Weights of a small transformer language model.
Architecture: RMSNorm before each block, rotary positions, no biases in attention or MLP, untied embeddings.
Training: 145M tokens, 2211 steps.
Each number is 500 + 50 x the weight over its row's rms, rounded and kept within 0 to 999. Layers, rows and columns count from 0. Numbers have three digits each. The size before them is the row's rms in percent of the matrix's.

# layer 6 MLP down, 192x512, rms 0.148, rows 0-191, columns 256-319
108:579533519533466525470513522514456570512502466514477484461591496499441521471429489447561500476502412543445489525502580418567503547503388544532456537405494455483520431618491485384412453408478576
097:525486543529544466514592462445462455557460576524455572505471544532551571577578597441516494504531555441473445437508449336437542508397511558477543505438590474497471463522580502508478494500494563
093:459542558517560488442464491476503519438487480495439509463489553495509512509497454433518514457440494512456511648491460542479504478515493463436487569531520551619519553450482569519537532619599554
104:471430479452482453510452480493532513521551422481465462501541476441446502534486490478516437520509483487524533544524454567506515493476529562573493534478542468533567473483482477468521539566534575
158:483443473330476494433449502533604476408513526505522507395408562634464490465612464525428638477408461449474515536472488485514430497505482502518567512548524581465555491545498447478445516501393546
093:570440433496477477514598536493506470509442475478491534497495516487451535324418647498539426457489426507471475493439419451577545564524500467522439576450594435520530490484493489511477552517482520
097:508524462548457464489567523322463481509525477428511574552565488557498438510519474509457538387535550363529468535440461471528492431467448477496583495467497408430480467586519541585491485461510514
100:448550549561545495561468495478463535358470469460519485495541517590516471527476416531442521543543430620563497580517527473497500529425501529506443479513421534548448455419527448476490503489516494
106:395461547503494394400520602491554440595506531458532536551596505554459456472557585498539526581615471610468502549441436501572521463406440539501481521437530444496515521510559417593506478503514521
101:437441472522462553432576517486451512489442458492557565443519464454540548552434475503567526530536528460443497518481565477575566536547604418457496451487560474581500530464557405490425445450518495
098:442520474535485535530506522487479484508456474602489457574562524486419395484512474502447359442471455505658563433558538595391478481473477562517468573548492464499559446543422513445546545513467474
115:500494477502471529455480459478672472533528463444534526527575543455519519489545494501501544555506539507490527518462481527468525487471494558563463541470449428466528486472487525514559506486479482
102:460466503497540410438529482489495484540539497517537425459638419427389442562423439563599443475541566474555528457500586487542584507466495502478487477479498611486412365522418512459487474517419584
097:585518516512543460492530482539503468529530466484564517536542525459433536550419511465424475477560586388522469392546516426466517525532443542520412537541484538529591491461436461486511498501536482
092:609464550513540476535538469550535552509526497530550514587526507485596517548496398406556476454509451475418494467464509577500493534507527473469478539435480494502519461504464540525438529444477569
109:457472498517487579608471549401459466566494569555587543543393503417514528470473483469460529382515480490448479454527411523467489589520562552499535427528603466487532534484420508471504580494517501
104:406502582489461555506531511391552500430489460598537571557528497522484495509604510553531449578489566563547539484581530530495561473458527512502508566441565528498462491455554522545544435544410476
090:517495450468563452530488508441519448523516564501538467454586482461458491559567496598532543525524451508600566535399512522489489549485438519495543538445480496482426407502471569550424473512534456
097:553426528508558607517452512593500488456503554523453547575495500498522538568458568461504435521517438508518558529506545509473460576486500576478540495499450438422393535565397451472552548541538544
096:579571514503469491507435584527468478532499363440521486584523453471451415489597472474359548473526548566512542547410602374497464463448507462506493458530439552472467397545616407478438484485500382
111:482454478415508528574412527597493538483463456401519554485573571540489524525526480409452550507500424489537456542509434553489439518501509524497441507466573474449509454499601488535503529545502437
097:472546368510582495561485559585519553507538444548494591461463513466473488501478440476526467488428453461462483466474497469436502495451604450520478522536542568549558493559458578526549552534524431
105:501527458473448513480579565540570476493425573478599541579450488500448457519550485475489573623529563521422397475484462428536520496562546468476549514526505547521473515513516442460580497490458492
094:535557526443576589531433553546516453447488518463516558501472540540499511474537606425528504517465526463442429454555534469516490451535542572589499492555454483522448550451477502505550499517535506
102:386470559546588419534548522519470597469506530454490594454512500533537522533469469602523522594533531533419500495473490489474488564387460495462562463419473438543412556477605498512490565463538448
095:499532467514461548481508551566500468591464447505428524589453484482530449579427585488470487490460575581534433554546519420590418503512416531595504579476495456510429445594469442519595548499527395
099:421544551490454466544537536425523437443431576498580541416540556451487539441427520507548567439432528487491512461528376549419496494528558507494501504528458513496471485565528497418468514487512457
104:553422447527527474599480503456484566589515486487513463620560515482438554458495513588534429458575489477587486508504509477476557490463463459500506471466506382497499490521502560621513476487538547
094:578548601496492513501426539478489458487523545590453581458417541471521504454486477489428484455624592439432432534487474565447395515535576430443589523539516505492499446523583501467476440543519433
097:516504499507454474374496481562542499530488484520602423461597508546485486516436541560602417473417454408523534551545510436473506583560485602500569427503533518504530472486479415436485553554460503
099:437447552490434471450572513517504526506546492495614554526467553569489472590567517501602465417475509470454517509492506456437569444524556486452525457477490496555544529458476430552487526555515510
104:529507553444412483501503534542646477452496637510579551517422511495423554511553535619486538486551521455514420544486442511541474478425519467510579547508468512555488524597552482527455425655486551
100:485476513469552579499545500519499544560495473547533535525459458492551570465488516523510430502475553452551528468478482606489467435494477522590501604494505401516397558564546500519530503495397504
110:456530554481511536533538594503502497544515513441512517522534535540498448519529462480531420516548468393475454484487406508452364489510488386545496425433531384428491413495524471504435514454576528
096:511475478502471574494496451475456451523554538404506522475479439554522505532493507528578523491480487492508468480527384490457445512592538600531521411443544406452552599423468463478544517459526438
100:512496479494544488534489511440365483415528551490525559459443494492492517420499552466438508431487414391538482454570402475502491537524512648550454477528555478490458517456469551482590511478518552
092:504567484526514446504464537473421517527399556564492449478526465466525500594420479540545595454523442504472605463519612479467485473499573471519564541486563541535539491439455550474432616565549528
096:433496487485464496431422480461403549485462514559444488454496555509516459506539574524440556530553510437488570533584429515523630568487560447526574539561484456436489606539544458472548458567469523
095:454463450554498516478431569458514448520519533513454457490504494587532589548505544468573489565473438651439517465476549512475567487469502483447444448542427463527416625545532496471602531470374512
102:528294548485501579561478517547533494462498490533437528560427542473450513505480448512534506459569515559491484425525490521594596481554530550507465655604512498446427454524503468510509486597537493
126:517490480410435570447540557553454438473504513614546540507514578514527445490539562575455581493531582516452425485540487462546531464580564488626508514458516551416467406580526502443468474537456504
100:412659446487543515555489532436467440517507483486521510425513470471503435503357445503446553511516420464466461644582541478517497530501481483438533459475477569421593481479471447497491522508480554
097:483487446525537506487481543443510461471473523450422604574461421466509417456561467456541521486576478505477472507551486463538525503491455424491547471480483511419458492507548423427493512457454518
102:437450529479522411473442470414480441491448529591428447477497593465519561507464486423433487560494461431495459440470474544496423410555529534439509491602529493480629499467538433449565477517393470
103:537477456493498471450608486451463536551514443503568372436576512585614469468521554459359453403550500507543500574553546468436520441426538499413439381496522498561587415528462455552445468494535601
092:498533570496402439465499542528428526540582475499496494589503490558506531498546511531473512554476519488466536432536516436463442461461500512618491393602488444458499444593509445554530590494530494
100:376552506498589483477460501477419435534504518435548492420504558560534591522531549422399481532508511431438455428545535480496572468494555453511461487509513551495473490572514498522527546446464489
096:558463547497566452500532555413476517476558494549558491500508501536500394634436497526560576503506485560457540633533444496537624443547537561412497440446503593543450531487361476539511539473441491
094:482450539489430555526446559528461440578543469508525550467460615569423557499462486521563540459402437502536444491522588536403497447426491544591509498498533435489474462453494431457453499560441557
108:543633649509538577501475485474505513575446603511485495539523571474434551478462508539576488525486457581459442499544473450479440454446452491570510433590518536526529496542498497438485526517512452
096:422512475494452559538496463508523432447495458564605545476549601461522534518495489532476517593499579462415493515564543487560568501541500477610498522487449530472504551525468475510529455468479501
106:527462458473429604510522528560470464425454506505479464448468485559526436618559541497504521390529496556506529469521507512514494538508547481551498478398616435483510513548528544524519409524515506
098:462526508436435470498537456653420484431496544543442448464547450494531500498542458497582469469446496384534494488517439511455448550560518494463471518487531598541464503445426451499485557602501492
100:546496521502557603493520523483542503557521470482489437531590467550456526510471506469508446519466464541455464548459547476477546631451590548448468512476502549464422565472497459450574558595442439
099:544438481501512475530554553495521516454485428528446384466517470378476534547534499505420450370420502469490423497406462557437555516478570477570517384503486471483391408475540550490526529475530468
107:547503484390451500531482542493548494478460567469484535501480501529448465424532436490434573532596580513441455536597470508519563453426495492475569615532607594479498563532500473461517460594493515
101:507536517516504426512491443389463482536566450461426495548563517486478657419485460515522497524426496480528462493465549449523536549465502572527460488431473450558576391541552495488552511524506549
096:473499525466486586610511519495429476623493575476554456458530406520485455481543527499524447459495470453507418455486431586535433405519580507471536531550517489415437543514478557507488474517478475
099:415485501479539542555551520460556560380569506513517462397489513451459566637555501555507497553460515498464481403433435522497490537557458500531581489614598440501447554494501597533557533507541541
100:446466513596511516579606521513479488524521527528453593337550441464448393505518509519484498475439491438506434444475566585539495430436554400490538512409424447451465522567499495499494476457579588
092:502470520471507518515470494485541488563430569468544598635515569443519514446496558489455498572438533486525525543455468481537467457534442436435565568520466503499568592453553497568428601524525384
096:536577521448441474485488528638510500501581591585410503486498519556563474500451536524496511430497499447562480494511640422559530448498422439464494476483383538428377528502493523503439453399455505
095:476572472491509487533445485516536593570494519490484457493479518427494497602505551536395515453499473462500525517444404478462483516402489534534437455491487470517506535423467483498580558508530477
101:505562518439422408349458477381628499489492521498531522549487585504460484482536487404525527582549500491406441541527572441466468523464417498445525425550484526433478496606501409560515499493470460
094:572566592460451481453462468539526475521551551531455605481488452541466453531485512467520547506417549434429462517448495435471575486586518401541500453464467522479494511565541486481436403518430456
107:480434517518446485537396535522594492434443478569523562579472465538419512425449502463392519512604446508450485510535477528530464537555529554539525574514536452537514430521565462483520416494510528
101:497459474473506467476496439412521533477515499448430525467500452438458485508504433535519437456342402551496642563495547494514509549558530466469376433640420545572557509503452437451558572480477481
092:479510455546557479489454434477549496505455494591527551474570525467420475532517516530468554474447523452502458532458528537515462542433381443535402507570495568506445528581471485520478570465397520
107:593521525481517544475500518473533432485433523470450483515513519443492410433533559495488545452527536498487526517607567439572565449488431481576544565533430530428498503505501467476511506498454502
104:473500543510518466473591513537471506440474454511368441501495506515516541520418530477538414512493490561474503574460502519484517540443429455468548512460443425488441536552465448565456476470604526
101:547586524489511450478411484563529483458500514588461459440430529562504477466512443475364487552559472474391552465428444454461439501473489466620428414562434450536487487532552460454483489540565464
100:595442563447395416581508399515531410531514472549561547601455505515468431473604404571500539468436483459495498640472498451431426530532542591486505474566577510473490400508499574545480518485442525
096:506568453593549386492399491475560494595497470504537479466505518537519438482562495433445514477419486474562560439431520486514583447395521525492483520519490503465492563523480468577518521595496394
098:474498427515469516555448523544423433443523445411531524459320448564604488569499649619522502472507476466471491548518499559484474414471547545552414448451472517413538602405519530529482487492538482
095:487537434507491556465623488565478502425488471413555493539476514425537483560486503531479474511469482432474533527504466530492473493457469486457545581498494437491423510499502496483412576473512539
095:452527429536488533497524447551641557435488535484481523519463466453525509504501523506495523547422488452508456544454495531487476537423446422447458458538450478509435461412557538510413503428442539
103:466579434466564496398446433431542515534449420485456512456483436538485440542529555446524553467582511520448531585467541495565558481505523525525456629522443538532403483475470595442532509477402427
098:483572501526489499553568489455468470378512532526530533545424527544527460452486523522547434534398489482569488596524488543472581582492460502540549519561412528465522454501444469544532476558440465
095:514576487560500545449422449440605480497451541462452533523491512461437542484510485507460541442443529548477544570510521469534590545549524562495505532480459484510504456504602438521477517622548481
097:426511592537486434552569510538533555476523461520484497644448542514474491531469515574499431630502536401574521476436512365457678510537547557493480398477537513571382439541566419429443545565503496
097:575491468503549509593482492592473458511496477520485364461511450514429486530506503441524536646513563533584485442451482469527395496596499429518497449435535429505521325488496477477501496493531415
095:588443454423446532487446464433528454441532489498549582482497469472511495474506534552450548520563543591454381603565418517571673483581506485618495537615455560591498430509597486483493484523454447
108:579437453431465502491508569518392403561408572563511565518446552429411471440502459497590569466536489486520503475449467516479496544545427552564580489499510532443497537567498607454457437550446612
101:485461560506489478448534448446529451533443498493484494520528509387523528469356564524582560537514561498479482488438557474514558497530577475461502530545467534432579494574531435504387482472393484
091:500497526476551532422550445406518506525491462526442565456466532553455503560552551518514516496553522509499595601574620493512497614552485553568445522509516555455522533442427519468495426597466429
095:473433564477491526391513452536514484507497442530514462539487493475459595407485457502507492598425524574455509453521501457517603461508530535462565598550550586451483448570562435606396557590528406
098:517458536525585532542458403485555542524550600383370539607486477438501541458475476474515524557522420427507562435437380538528491526567421531375532475480471513483581430493530479589607549536443430
092:487440521517537520545486423534605430476520363434487441462525501530543562430541510572553454506461459519474504640497533570515563649468482565528430469580442512520493542492503546579486446486461490
097:530548431494537481459451436563487464475473497509409466428485514564498486505450437500450479549434428487459492522474425544545500505432518494504519551504668525499397625519423478515487561503456473
094:495521535511515500541436469520535583538461454540510460490447424485440525506506540599631492484481578592483574437547470537450394480606521503540462446501588562519550447469500442423513510410537524
108:427495478510544445494425519423580514472478467449568527447476551419528572507432473571472533501549388467397570519442502476454504521443517551456575437521543445454462512514514504471447494424445485
095:505471492502477519560529453473433575587497520405515427488523555540466598563542459493537544495432427417570530455573411463408511478533464502513437566488513443560524551375451477574466504424628544
099:444481481561535566508545554560592492509540436433534551448531475532488473496502526473453496521520447433596492544448452517449479519475488494538410404552518420571344514464524641523477491433438476
102:486525464520523531551549380387426588468494546508562517453560493495564489523453427497527449442566474415600447521578487562466532540505520538454445489513524515638521449482563508467517558397563479
095:517568561495519522490505575487457519502605502526483478416506529491547428462406472427435443435489470467386537532454519442474448477483467539483579469460486546436546447495423463501512517477478415
103:490494467536397408448452526483491439514512488476558500569422493575511584541618563551475484424513541545543515553495522508417519583457498543463532455548535544444582565475565415362571467533455469
092:504469505499523466438523484470535515529373526498422485559478471392447486455428498554525559517447587496490469463532443525570534465561500523536547510505460475513516453454542465468464540522628627
095:462414558519556491450515519615540476519570493496516473508549533401417489428415457530527507527546500510576451483533522449502520487570479506427480423443396478502573482589446513463460478485513497
097:506439541585519553508482459477474482529484531469570479556531563423471493577503482488487471454509474381422496532442368527506505645416554484505527514581464436500572505421480508474501596532501494
096:448401441536483431510580491461522539489520484566519563540578467503561516504521533607490470519468509591564437540491556443509574470397551388456509523477549471508543455498479628485532434498474596
100:597475456463466480554513558442528522495505536600619525373447488469476443453564471510468549483499511563532509580446516499535524470510524447575520472510462519520533532584497490538489456514484498
121:465445528384397439453585597496491427473420559602551565547416517557498501387511588523480571457610530524482517483466547496542493503528572548508575525599506628448524481514379465513431375491487518
099:433414489509570538636491501448528501484525481471446527466464538456428343540531472524486479432639370496522521522530513532435406519438492464568475497582504514461462585540544359489459527496516481
092:561494531572518529446525500553381547503485445512494489602483495432510469555484604529526430518495543459480501452511457539480500562447493482482504517597438424506511487513490414527421484592506443
093:438519535537487493483427526574504523517456527496503465462534484481503469573464380533550480518568478551535541422494496454486480501372361472544440451526509405485541561441527420487508416572440500
098:554487414540606524514480495498573500389463555554487432432482454440504516442569544479442485481496397572547492516475516468522459515529436456410575434522412543523510502480472480543479483498473541
096:575495610554611400556529479483442562522521464584424533552484548562530508491555469502475430440483561597516492521479546373509442536430539505440495390544476494539539482559486522486535528519601533
104:462498451476548533546462455538567504499459507461448510503514498473457483446406498449381536547597495534525464514501424585437496426523418506577524465472489461405499520538591508529453513431534431
096:514433413556507456613502477492643506542502541480419500477456517531621500509538362637461536486463428602517477487481491592500465502390471482532424549468607473512449516539476587544421477452520523
100:493442476522441520552492566522390499455452472551542550420510500400449499524346491450505498473442523378557526433456455495511462462540517567535523531421561519473506519450463467453625499498567472
103:493404441520498504551476450467442505556484453506551517563494555528532470453521379526435586567463522401538505522500523580530496506477472520583404496432460514559425409456406434530515483517478456
108:510493527524486401590498466491556494483485471453557435546500468469473545593479532459351468499537444454504579519535370576454476535505484574382551485506558468493465410500490525509492565463529408
101:433504495504521469377438540449499581438553522440510489518552460435401477429443564448538566513507514430522460521549458482551501412429478494539465494524536400528650432510416413489565562417453504
100:515459436462540528436493504585499540394598461481477505437435482528477555543556548518445470561443473497517621515443483408522473429491505500493573507570512500525551497491539544445453510503376396
094:509504438517442420558520433499470521423566503478518514558495502505483611501529545462502529483477486474552538537507443487486528487499476543447556429569537533463545594519587535508483544468523489
111:505500474552483454536567510511506546603588548446548465571529465556474506486450538510553470541514447456520459549532416547540525455493445441556440462493526455512500414585494614505424508463481508
099:625495471518500624512523526513537495475445531529436533435461522479551406497490421483467512474441405464503620505536483452459413514566499526511485532440500588579418520527528510579472535419616472
101:429515549502520512412569566540406449430525473476539590470477481516484442521397516444503563471536478539553536472588366502491493504541498492568619441398529470456449506493575446522455452514483533
095:500465433485464455569558459460541534444456474513455543569526445560502562549484504542425492465567489591428526513502548525572529455486545438533516536465547458525449510485451380390498420469451534
107:439463470523506539522497524470446549533416464536532521536505587531387515492475479543503470393494517484504518480505469540503558629512434535492530549562493592569518493482566427449480543493525502
100:494499498488539426491506534436555459522500478476511548540521446453478506545494590485497502519490518560524596428484519420581526583467393426552559488594445509553526540453512441485445486456577519
094:410564587553512615523504509399574475401447461494498497542450548532529536537587541469474539475590425500525466464530434436415497536572462445512420368572544503451561476491472465456580525537598464
096:555432345473504460522458450511474546570494493403476450511494515461584513477531464400548460482529438466407480513421535492445449517423502501479486505513484540470408484531518476573557517507568505
110:546501491543518538427428433530489509552471533544475470588512439499468590473534472486441516501512493478421556507651432449477377549482494530587537454546593472394494476535478519505482488549500442
098:507521486494514501479463494509581520531488506433459491424515457501386513462435410430527443492500439479406483475509568471619529432511403506509523456539505616563491458573529492381477510425496535
105:468491529558573528527494485504502611525506450510497430584511434577401496517491605499531458485482515575484495531520521467547484488501538431485466504516550508558518412498543461517522519480566505
100:515543364477584513476453507449496537520541497493527528420541456494561507501514569521545503506518442543485541497411524384470547638415438482456571587505551543505573518579439528418482466489348521
098:507472475587503418497387488431502506473441538466527582489593533480457520483401572498488519521515442436509478535444477464542457487471459506519466495517539540471506471498500590540534529468453530
103:535491523478468472468526480534526546459519449529537506694452526433506450568443414470497478492557523542491584503460452517627423480571475522514524455467570392459415469504517480545375476467559543
102:533549539398498459497343490507485526480448524489554490464481500514420524526497586592461530548460491546483517491478483487478445500544580442530518455592563587462427443494509443481506549481480455
099:479529460520549522422492463463518511436432503526496483458526453448516533460491478415505530517590503512489641465550475416445444565423467543536486433516510490510453553489560498489581540542554514
097:528491501483473502571499515394438488470472612539582565523447511555524488454489447479538458387519517459428499491478456609432488464553563580452543434495514569466568584495434483506491529583491427
106:529468472525542503492495474527543564423459579514531429571464439531498502432605536561418450533539449487492474439551478608454435536528444448550454495509571497476522522554482518552450497467529468
094:679535514518466446553532537411522509487456541475509508561525439519513476485486580619474524510559492502552526627506509493547499468494585456512511506466426413513495427553482536633474469502528533
095:492461425529547559513618492492440534552503552409502448497612480528575521491417563481538453571495503504501496537510549492541405466465517520486488450445478405431495581409435574554431540446510561
108:551500467490468442395370486478467530561580536450549535505535494498450502480498518431535517476450422463505544557534629487528494463382553447442492490521505537491498596498455580499550499397447574
093:528512527485560528485609517453527441413490496599512516459541514532473502406547505501519484576494548451503565478546608485596483379437600468435523495543521537508504469520526420480449500515461462
097:495505503450488462467519495522516561436616558466514476471556536478503597535572426486516509534457538460483547474614543484497448421486553533576565522497490497507505482464555430621508520492503535
102:471559392482465422520481466451548462538463512514447457469415470483510418473492531491386534450465411402571520485399389536476485568533510520603534436433508405576455531565391463516560455559506562
101:581428417545520485501564497493469441495518519671400397519503497543521527507488406516579575409495473451554490393459466518506476601431508383518456496522492561502485541546409589533567497511581471
108:522505611503493516454488565447436501463447522509496521495481526451506574456465495544444469592526555484610472513510542611565549520466475442548619496548510506499559586528486497517553545498539511
096:520455507490454521535492460517500488485493525552412546447400557485514524431515567569502528501457422510489536504460471515465482519472475541517541554549539443471468491421444561535493520509467437
103:431474509474514575451500477484502481516490498469499546521377559587454578572492475465520531484552516558502454511645493465471528536472435478599523482380546450562410388383496537559443496450538428
095:476484421465469434487418459479413480475517508523406426514458529510462573435526514414435495582533549508461519576520456509572555450489519560475534567465433495508655467429585449593494452519432485
099:418544465468523469480419506523553462568489547477478473443524433465512498523487496527575557584514388439407534549443514515541602485543439439534510474530459475438642524559520552436485657463418578
108:530476466536540433395443470518538498448486470531440515506464403565463473454474494504379567508521472488499521534475380543517486534398574501453523474488513531436483532566529516495495451484492488
092:478493563508439627482425536454489470514506494542555542466499454463459459490485495550465551529520471513473550468535406492535452546468449493551539451548488411520456460516566491515469531563538494
095:467539500510580541455578499487514531450449476540526430568541493518433533456442456441535429398552471440519497550555451521511522484497536508492484499475618507432431506462528495489476500460589481
097:532501444555552458488510530519556531593483455464411566479493490461453524590464431357477522556503567519462554441532529457608575545472389450544505537519418584534501468542482461454512532589510549
105:491544450489526525417406474456416502451534486501515395585489480489431477591523506465484509540547477446584472479524494508467559509462555479497499495605534427489532490415485563532562531478451544
095:471501551510510531549444475523497605576590539461407570429587438469593531534491551491492465475494545477448510503571461549541473406506450476529508428420501505485450591519389517565569499512523569
100:548621521506495449466492425573457534434535470460525448477559551415518429544489566445520520601468448404551521481490586570556478551548529479533427532518534581461473519479495444461558448562493516
093:563562450512497515455565487508394469608496519512547459508515493471489475498455501493498529475455463539578500481543411542478404517584496504385494488579527607620512551501475470533623485486452503
104:570570447562547544546492466547469524428508569513414472466482531562358554535492503449493447481484398470549546384404448457508486494532472504463486498565570438488615381476456541471528613522549486
096:481430438543582421500526546475564510493524470469500464493577435443475478567614481510399497500467485527485555572521383572475523486536480481526520583535508392520422570460507456549568548508602408
099:437471533507505440549502529453543531537459418451498509489489503489457547500459471477552441534555512586512573534553540536498443496557512451442463516461520537542469512532496437460464533510516484
092:509538494451429463498425530465448556515487489611412499559534481458523507427565542570603542480479523523478390465528577516546555529581425383546517523484516454484548522527497430511467392443493544
091:423653488495539500607433455512540442568469479481474401591607464424556450421516477564504561566461542492449524492421551542425465530484471457582474585474468475533451559356486446420477426445536461
087:587551358521468402565519478461557496512439499458444553558557513467458503489546492461465538610572471448524424504458473546493486527496482534445564550543518463529533429425448528504512458473491486
099:476543479529544506502457555454539503556497484533425481556466486502565538499493522482517547428555461597518534562542572532530594572524451443487570492587437462518541484524479488407462527495523475
095:521478521562580566470447517574555496425412471498484480516573497548377437520523508669429598550546508553428500577451522444534516552488522503518514477456514438499502469617527379535479536459448533
107:493611464510551493468572468461495580485591404497469431464504534412442488452491548503424417489471474494438567508527443500512413504434420567457423452557507495554444527515538551535593519402512491
096:492474524465500495561544498523488488432504487486433483467516554497603581481465515522483429485512504510598447455529493628495504489556476440542459409462593428499570566512495574544403465483471479
102:568471516463453504543546471601502426435434467553395471450489476506498482473468462582418518444514569495481507534444528527503374495578504529514560558518562530493599469499529474557472538560468415
100:414462391541505504440505456533564517519580422396374412526520568458451533506409506393536529539422423536475530495575442517533424547499484427490511566427575383499520555517514470508519536489504437
101:516571499493517435535426470499553510501523584477473482474465506384559497552482521481540533477487493493607484492472461511472416482457384475532473516456521449390500516451603572555525485511549491
100:570455557545572503474434523465469516456499476559534418528533579439494532549535585487506450581534510548513467477522570519550523514570471398481495620566529518521421423490514587512475556505532514
102:505551541520523532527570504500465526496521536521486505498504545479545511519432580579560478429433450503487579538450570492492561460531496499506531411530400502491536522511497543467564510582526601
111:543506529594503429410511509498539521534572530549495494534504540571447509448548585514482372550446455483461464421597622483463604441452434433547517493537501498544400450482472522466501564440400527
110:473481503560507489475496525485518521549585451515480540539482618553460606552529527424497589441512449526476547526546516358487512569563520482526507442523502535510558508498541389445482516511557596
105:493480441490499560496456539524476551558469491530543461499489440546565545586359427431534443484458502551387600547554455433466508479548399528463492561413502526481468554434532473458533534570478389
095:453618475484498550578474491528499444541493494513491482566538538562615445445483480503468480548501540442552471423533439489505513509405476446444400479496511600489497561495410445502553440482560575
101:462508510447535474523546442541553433573443457472578493531538628539478502523525463487489501582533545466510497521483512566503440547585424506527506537526471546514583441547428492613468484462531553
095:457528515469471455386457553482497449516531441519481564526511491469518466580499447550416473483590623443583529482537570455508418579439428519588470453547510530530470458482510478372450459488442522
096:547501373553471522485447558496541551451523472520458511507519468424553483525471490558484512478502545468513575475454441409491451587542378478460529498546515508495527489475492494505429555522558509
093:526417555498485476474527492433569504499578458469502525527505429529513521511500522487594550595559487504525540469540501446501439546455583514495479557524499572543443317530499448502515544466495509
107:550500517531557500486428508501476484442484454433516477507456530467458617618420425516450546561538401594514559511539424528428529544480462529495540438505514492540561487499575467424436526463536438
099:606489550521512499455563496484505523488453484553502486500453504529545536481559557460469537558514495506485520417398448466464533563448517489539532529566430529392498558534426457501556482529561455
098:508543572478514451436442449482512502485526479467547489551458550525438556505647661598446507503482496428548525500556533473466526426500552552464568547645567531551555436538540527543537524541479533
107:516552514547460527526545449527468510470473458506419405488455516464500489478499484583543500523538474487463418580517517545504436560484522340538543419508413503476520513462550483429451475431518487
105:418447491518514465536482417582404467530521516435483455389444386503545515480562532515529548499399472411464485506401429586438472457510557539494501531427502473486531565450496594591511520515495525
102:519416503537581517538494503481514544498515414546414426477530503459583545518439566503544437489415449494543561501481520625515430448445539468502486509486528410551470450515423514496444536428507373
093:472531523526498449454549500530516464507555499490453495497529571597420474510469416456513452479523467446548514495480500432408469502440419557405485476483467554521435486548560400512455472542528460
099:577429479475398412519502604573592503459545442436504565503442415608518438586503396495410497518549536473522571491625419511433460522521601542483487518589543537519461457551519462496428473526530543
106:394439433535504487540467421629393568417592483463453526468545491453462518503498554492506464534511500471469548552547464502448527570580524555478413449471441493563474514542429551507479505444571535
093:493523577515449488458529498498469570534516482515596388455576557644496536474495523505588529477521540542474564516455556447477543582499474513544498467536551489533496464434466511438491509540507504
090:476390457511440517562562608488436406409433494546490585478468459535492560561524497399604546558506506529589474456456512524542505510510482441569539530519520566504561494468559540390500535471526467
100:544483495467545380503401529510470498455481506493513470451414447564485563516552590527443617539501501590507558510463488502481484507406472519426525535577481541468480549507519440484458437559535473
105:548506635435559492503498567647531480441504552515520529489467538575398504470589572513507427484477506478485445411471542515534530473508528465519516510499508527442528409474532506522488440590511433
094:475449536502482537338558475558482485539492508488538463464549505569486410479545504493448571517528490454400581455487544522501607516532442404512504455490518534583572573435397498491542577488529607
094:516580584527557488414505514478463559484526382450527453425475487508400529511511530512470560484468432487519545579539507526414430592520392620521509514471491588543554498470458481490522519446433514
097:464406456444480589480544499588569535467468608461440505529478456525531452528591430528498512508518473489508502478473482519572464494488530484487509532594518510493397496474555567524429537577473497